python train.py --num_hidden_layers=14 --num_key_value_heads=4 --intermediate_size=704 --vocab_size=512 --norm="layernorm" --qk_norm=false --bias="all" --init_std_down=0.00256 --beta1=0.95 --weight_decay=0.16 --max_grad_norm=0.5 --decay_fraction=0.574 --batch_tokens=262144
Each number is 500 + 25 x the weight over its row's rms, rounded and kept within 0 to 999. Layers, rows and columns count from 0. Numbers have three digits each. The size before them is the row's rms in percent of the matrix's.

# layer 8 attention key, 256x256, rms 0.113, rows 42-54, columns 0-255
138:491482484466521454520502512482475483505536507524502521523495516498465520509487540495543505525525486498496470527453541486520538490459471508498502519498497524504518492504494459522478503509520495513510534496483507455464488501455501519499517495498498542525496466494517503500489467513467518528522552522501523512497501517499497512484483463502403515517501470498443529467518527526500465530484558508573541516467534504468502485519503477527517495512487494499486489456504466495522531497474500506508490454530491485476533550520481539494541501525544524482473469530529533487500533448470526469484499526500463498504474479477471485522533520506461516485490544513498505510487510528504507442522459505533481497466524501457507504487489463517523551451459509503532518496498505499551494528540506
136:498513530487494473528496497554496530506473469525465429489541523530496512498528499487494520502502497511504532445460495479498552540490497535485531501511497487465526483466526473502428449483505523512500545494508493483503498513526514479515513455543466526487476496479500495487485494468523532479511525481529521528492510502519494486469515518498509546494464475489529514496499529518520504462502428488471485496475476482511520498536528464499485553505497543502469509522503477488478484497545486485527485435571522520502530496510498462474556484507482517478506521538467503512490504549552464479461493479501493480504530511531475510497479551502534455485548488502469494516485531504473474514501508512502497519491527535554489494523510464516550486492495504517512526494493490474532501500462509
139:537500501487529500503480516499481502497487479470522475497484518515489480506474502507498499544494464482514482517508509475507500539489510484529541457488518507509504537483442480531510508457499458510457471457458508456517499468494499543493522561512500505503476494500502460469487449507516512469519510501502496519484462517551517501539553487486531500472477493498481527502501449473478514517481471471470554536497534462500541485524478463502555489512507467518490512535496498547479498441508545495502516515514467531488479532536478528536537516542510468549523535554454492500516522499477502475492500510506491522428470489499509487509483484501477508513546464470509482523501493485467540523443499504495491488486526523525529509505500496504482478459555506511488494483474453495500464468513481
134:517511517513504517489488509549546485491479467494537496504499492470510476536523538468486546522477491508492474457480484557551517505462572536478532446482503497482493497501505482541475495523483464446531520545510491552528528495510516476500494511538526499460484478479495521521537453552503528515501485511524517507515486470461508495524467515519493474448475497512497521489505484513426518516514534479505528515518469510498448481482506486487547508506539506532483506525515504485480542498505465491482535492502495526470472485508474500544465501437532514495494476489483493474451488504509473530487477466497501475468501534510498487477522496502530471475505568481553457515499486477475512482494452526514506494503498517508471495523499494482464521533512477477477501503522489449478497499488522
132:522506474498498469497509511495557512443495464470517496483491479504508486540477522479555522470565507495497487470505505520524510473496493492486510547531510525504533550534501546480510521464481484499528494513521536534468470503512467532506494514531484512500498455512510472495516473510511514493529469506530506536480545534527544488523546554550518500469525476490496506488488498496492500503550476511494472494493549523535491473495513530486480545493521500497483469467549501519515483519487528509516467529451497549558474518530527463515493496482512510488477504487467493543508477510552487489451522521500486512522477498505513504467509546516517493471471501515463491515508515488516491501474484494537484503525519534482553476550524523476524499512471508485480430549514481513539534504526482
138:465505468500534553507490543488505513489457485518506520472490480504554495520516471501498471499521500508501522508518511501512501465483471537463467525479471515499466498489482493491490455549475489556470496474492505504493501546449483484468508479516482512458470491476503483496501476495439484467477453484539568442509507507446454514497538497517551457474488478505520479479474474503503495451513507499505454469475483500526527514516510486529500519542494512456500496539477536545519526502462511502468507479475478508498474513462545523488537492446523499539504516481525483502498495484498542502494495493486506496483546492490507500481472492487490505508533488515493529497481527484508495493504522490513502478438504438519488531513549465464497498544517552486491505470555532510537495487488488
146:486507531506486500491570482524510487483514525488441512446491508479542519539503477518506501543529524534488477499498531487494475498490530517517514494485541497521524523496493478496495498475536489534508498555469539484505506517530451500486501488488483538509500479487470527483522489487514475500546501500502492532512464496521447531513484508499520490458500445496478469500477464490503455525483494482514476502497488520503484509474458522470497502553482471471517472498534526480477512478477514501509507477463489505484534492508479490491462494568545512507479493506517468498502492532465504445472510478508489490482520498585409519517515518505455465483506497536467515471492506486547494456519518529503514499472533496469498445507512537482525495512514466500451543508470504454505480521522495
140:514516484441514503496488489464526533469527512497464501537500549498500447455493488508507463500502521452507480518515402465494496500510496479511468500503515506525525496526532479475481499505493485536528527494522515498501497481502549461441504508515553546487485501476502508481532490497489484484472540485526486508549478490521483512497528513538532498500469519530474447490506509492476435516478499497424524498556424481554492521519508474537493491519536496487495488521494493472456498532520489499468458498520480471499460519494515482514510477503485529498460509473532492509475502531499499490467520479501503485501504526487513496474542498548493490514487523477502516510487485457503500502468521479492472476501510503510519475503557531507508495449463486474492464451514524503513507531473518
129:470529468479495532501450499547494478526561484480502498535498545513524518536493479489477490539499513493516477490459515423516484518510533506508492479507500513540504487553524497512496524488501542504515496525521499518509493537479483504522483532508475517479489488489542474522555551506490503501489488492519502527438489475519515496486543528474507475484472533507457466506520499466501520491498504530548528480476481513498496509489460478561497498505432513500513490507509508504500492475491525523479541512517559513490473528507515462517510502495460516525522449486485520489479457513511563465507508537507473495518511464464480473483502496509539508500460505514454512472488496498463501468516500528491471491496495518536547499512466536481465479560494524556501476469536475490494493525509450
134:516496512522512495534536491482516492504513531503515480534502518489482483494545477517478504502531494535475517474494530494493495541481492469495469541506543478512494515515499517507515503498492436464503453524489495494511500482460479479528529500523532494450505482524503457487494501501460493496528504486536520557548480517511492462478526494495455494487529472531489520468515472477472497475501522483508450492515509481485538532535480482489456513499508517537500491475540532479482488521513447523447498465511497445509446516493475486464533511470492514512535543491483511530531456502515512538494524507521522498512510501484521449515495504476498519528577483492491527535534547489495557479487483481511526530477524499482463477492427495468548512451544499485508495491472501514455486523492481
134:451503499508469454527512503451493478517503479509475505506479441503529508503547517517533498539446534511486538534491503489463525513501471466493507480484515519486509507492507501531502464535550494508502495522524516533507501492512469552477517547529568536524516509478538529456513458493477496512503509493522535465468504509521520539500474518504498506498517518463547481512477463511484530481520483493489534491530492495513466563558497484502493552435509497485502489466496484508463511514496464504472522478499509480500480449504549490475545484522494463539494472524456506468530521496519504515506472493474460567514527531515449487498468472530510475547461514532492481487521511490461519515473491494486460485460519506527480508513501494512520524506488487503508492523504488480480520520475492
135:521511514524468514489503474486531516483476522494511494496478499529501510465518506471498495544489535514465508492483489495466500500432481482497491531487488523508507517501486523516521489484511501476480491505526509484506466548513519526509452496474470510535509522505512449545508504477471509538475486480512539498509540481480522436563475514519515445478504516475495484510520478538497518540468495502543576470481494503484529498532495498575523474505500472541518485474537486490485479498523527489499488526521483488445534485486510471517510549456525477489484551517531490524498506515478506513540487474483507491461537482478438491441474499494549484510535516494473530493517501541529521548473474471543499527457501505523488532497503506478489546480503475518465483488473492476536472499506496
134:542541490515429490516495518491450513484524511561482495511492469514513484446503476473472533472510466521545486516533464472499510487493457473489503461501528476448482579480502513499490505528486526484562492482508516488477487501479502488500527525519449507469487500516522507493474492509503490510476524523503468542509557520504491519546468503510532507551484464479482498478504515517503515524495483531482515487490486462479510469484484501483461473496503509459495518494529507509519492500490439529529527488470525490543483481537520502533512544509486485536521478512522504540494474526481505537502481482504466504487455526482492494497446480465500448514469506527477484554520546527498472532530505504515516471505492473487516476505536489535500444508512518498465552518479524494516477521508519
# layer 8 attention query, 256x256, rms 0.11, rows 43-55, columns 0-255
126:508471521511515453486501512526516509471469497548513514478528492516504501477463508489451502539490533540525484504458484498481552484497513522484524488544527482493523504500522473528478496527509556469514494523514501500462507479494462491506482484502477494473468478493494511536456504510507536512489485488495529524465514495489477499503483482530491483470500496488497521481480451528480536409499471462500485529508516502505485503507499480492469508487506527475491502479456472480505474486494474493467460473512481479511517488453505510500510501493509479510486527527497505498444482514515507526474471405513480562484530519511492483527472496524505483516560542528504493490455531543525492516504539528536501511587492519487532507514533442489509454477468505520503510498517456510535507547504514
132:500475466503519503517429502561507477520468516506499495514491529510461449543508508514491491497519502513527515474477492490510489518456503500440507551478471505479543489440502487530525509493502502505528500492481510514524494489488514519496514540502536519516495499499493522450493504479495517492562490488512476553482492474454493461495478496480524493501542502480516540496528455477486503518499497524530489536446498476485573519525502499573537517512487475501479520536439480520474502508501521468459485521506478463480541500524489521502528529491476550499479567532493508490491501494548508502505504478530527490488489489487516449516540446501492520517555442504514492486503485479480490491446511490484467502484491491490498520488506487489534507493538520515511454529511480507513517492458482
131:494498504518506524469506477499496502531490480468513519546507552468478535497491536516449512480501504488474510488513530479480488526502489526464477457465453531503491547513527490531467513464484487490547518518492542521485509501507511505480467497501519510480465512507489494532500484515471532480513455523512477513475481444531480462515500528508515465482497465511527486493533542477453503480527547511485549492503489506586507425509479496463482520516519488521526502483515482503499504480522521536461522514476457524478503500514480497519487492483537541503461461496496512488467508506510449523541470511498492481449494472493486521479491493529481497541476550534487466510476479488510510518476491468487468499483520512521496479545526470500480483499498451515456482514514477442503524501545441
124:545507512501443475502498485532508548473545517524481477477474501468500508487481510536499500523510452520522523472429479525518533516511510499469522520519496545515502552515512457498539505491523516472501517522563511470468519509468489492489524503552475522509469464524550452462523478505517451468532503523483508471482513547526563492529494508467516474486530486493528504460477499465501481527504499509489510494469488448546555480461509508478483476523499524485538497452550479466485474499503473540489515520467530510554511504500480507510515478492503480479519524509475490470515512497459477475511496488491499494487510492494490484447493517518506505512472472513507485517545525502506545504515528497470484522497493557526536472523479506486533512500506487507527459538504486527528534495508515
130:520472457509539522559543520503547527509525521521525532458515482499510502486512519487488530470536488552492479488568500493556489469531498492501511540484492462526534511531531544504491519539475519517516518543495488523521500509510481465534505517500452519482505486500537544531509503476466538474458545526515510526508485486478479497488523530493564496505490487503491491468515490498512485528533512463493497486512478513525481491497519517512498517517494524502475498486480516472534493528465514498503531516462508513530502520465521577512513468483503448581496486519516504499508526461515499481526493501509550483497513504514515501499495480533487493498545477497471558510455449505507524511520487526464507528476482543521518507488460493502510500496531495480527518466525562540501521495496520
139:503475521484504472480517535529490484494503471543472550540488518492514492534566508495528512483548518523491445500473550522506502468525530505523529512471505525534564516488517495514483450483532490501553504501510476482540498505534512479506485476504484546499495505478504537419490499488508458496552481500523438522455532500509531500537454484507421512515513528481507474520484476506511487511522507504528537511481506519489471492467506512496535505554499508458508517488530497481490484517516467505502503475479491489494534504471572469543514480499485469485480488502490493531495506506516480500501517517482508536498517509542503519522502491489466489476501522555458512519525476485516468463493520505489528495456495519479488476501522495465504512563477486490454507507527482502534521511524479
129:502508509478509506528499453474567546485525561541470497512505547542496490453504482526499468535515487500539505517504475507549546489479500528511445480508506502540493562503499451544522480506519496528511496525523482519511530525494529473494489520491518492534517542512486513472497510501508511464538521476519518499533490502502499469481548515516505495520503508516450507450513476492508536484484496492478499497494446526521486518527563509533515494494526519482501520509541534473488508492512498502497521516514499500509504506470546510501484569482557531506520477460482486507501465491456472480504454467536525511506487509490481490493537540517439519511515483530498547491532528511501485471470513502529506500524515497505494519483556511516520475503455486540510454453506459510522478510525505
126:493484473466543519493482517502502450461524471440528483464511493470486465489502515475492498499500484457507459466453514477515479473462517509504496498474491522502519497498522502485485465434479471501496498487508523488510470496464499482499528496507578475505510511509514448517495493485498487505485468507518519545445484487502440506516529501505489488458461504495499506512476498470484471493515496490539428466502503491515514462505483481539534545476463514487463506450520504471491494529503517487520501481512516537474466540493511528528516498460497503525512485509533470492508485488475511500475490535518463520524515480490522489473512501513468458503446485492446508444479557506525484531453477529509520533494511507486490470470476497434449478514485538494523488453504485485514481477490476
132:458520452516485465505526507520508493538542548490495498520523515514476518505536536535493510494481510502451499455450501525466569456488478482522449511517521482524515452506542460516524496526495466472470500545523474488505502455498481464506494504548519508523492485463497500488447491476523502504511492513517499536499491463475485486522503480488501519432477505553477495506530500464455519486487516468495489504532535529478495563475521500473492482499539524536476464486478499557507498490509463512459507509513503457520482477509454445499503516523525496510488488508470473470542462510488465529537483527480533475497508508504534476531488485483516494533496463502511511529510527510478475534540473492522488542481507516520476511488486497491514479489513474490550519468516478533482501474491489
128:527487457497491496494511525452485482520479454481477520472537476515491509492487519538504481475497466483491577500503513470490493480493467484474466504554494494526536507469484481518493442481538493475523493490482515550512531538531510532527492532464519513532500483495532501507478450514508488492504464508526493477463478507517521510441507540474505479497537494475502468530482491505502521502478508447492541524498513512472441496510511495481480550471527462508481469473523532486502437497483483495474484532513491516516468500483530533434516499519487473477503483520476482492475512485538492519534507492464436516469481543500540540467542479498542495553497498512522533451485469499462474512517493525484494494518520501491516522475519512513516480542515495502504469522492466492501491515529545
129:462513538522489523494497457495562540509461522495465452496484467516509475454503528462495494513509547499499549524504477488497496490459479507471486556512496511500499499469508543503491499448496494469448508478513493494495488507488463487503530503471491442479501473488498480544535458476485477541507504507516512470500493470495509478525456480527490510522522521498523486485505482514451453485474546482470496470491454492486512497531512527516520523552463467504471444468575482522515480550492499493504472505504503512446478531479553434500566479483508492536459519521501518478512505485493467469534505486472519501513499504499475499497473475459501498486521505520468499468523490514504491522488491493495458493471514531539493502460506497487482468502522472468462514503491466476516511501481493
133:492501459530490491517488518469495513507519499478521479499479483518512487499464475474476489504499452515521487502446498504478519546504482474497475456528505481521484535495498508483508492528480513477501515471450437500505463497499507479544491515487465506468505448499480518478460480532515509477492518519522461481546516508509496530525498494485495517511448463497473491517532539488500546529472479505507476483468495474501538485412479486513484488477464469468476512480471487474505494480484487511506516497501504480473460468517547519536514496479499515503477554531462496507483497551482468471526450489451466505463483515499471490511492466523495485486511520460479511513517499511514464528501520487539478515450453479497519477497537486547500520556510493515513506497503477444490416487453482
125:501464491460478470480507419456515491468555523483476506457488483494479457461523523496483543501517485489481483512521541461509496555504506471516496495501472504510507483478475475468493517521447484488478477523475489554487485491525486478512496445505492518506501517498493545502454533521521467470493466462486468495501503498501474522475454491495512516519520468478516497465457510490494472537510471482506503507462502514437515464507502478523503512505514460565484503510488488464496482503465520476466500472503451463494503503507490464473521521470474505463483532476530477481494540452464460503508510522507489477496510480486525462515529467496456491513501486463440522522556495480507541480521494501494485518496495500482455509527509500495466495455504541498485462523503462480534496535509521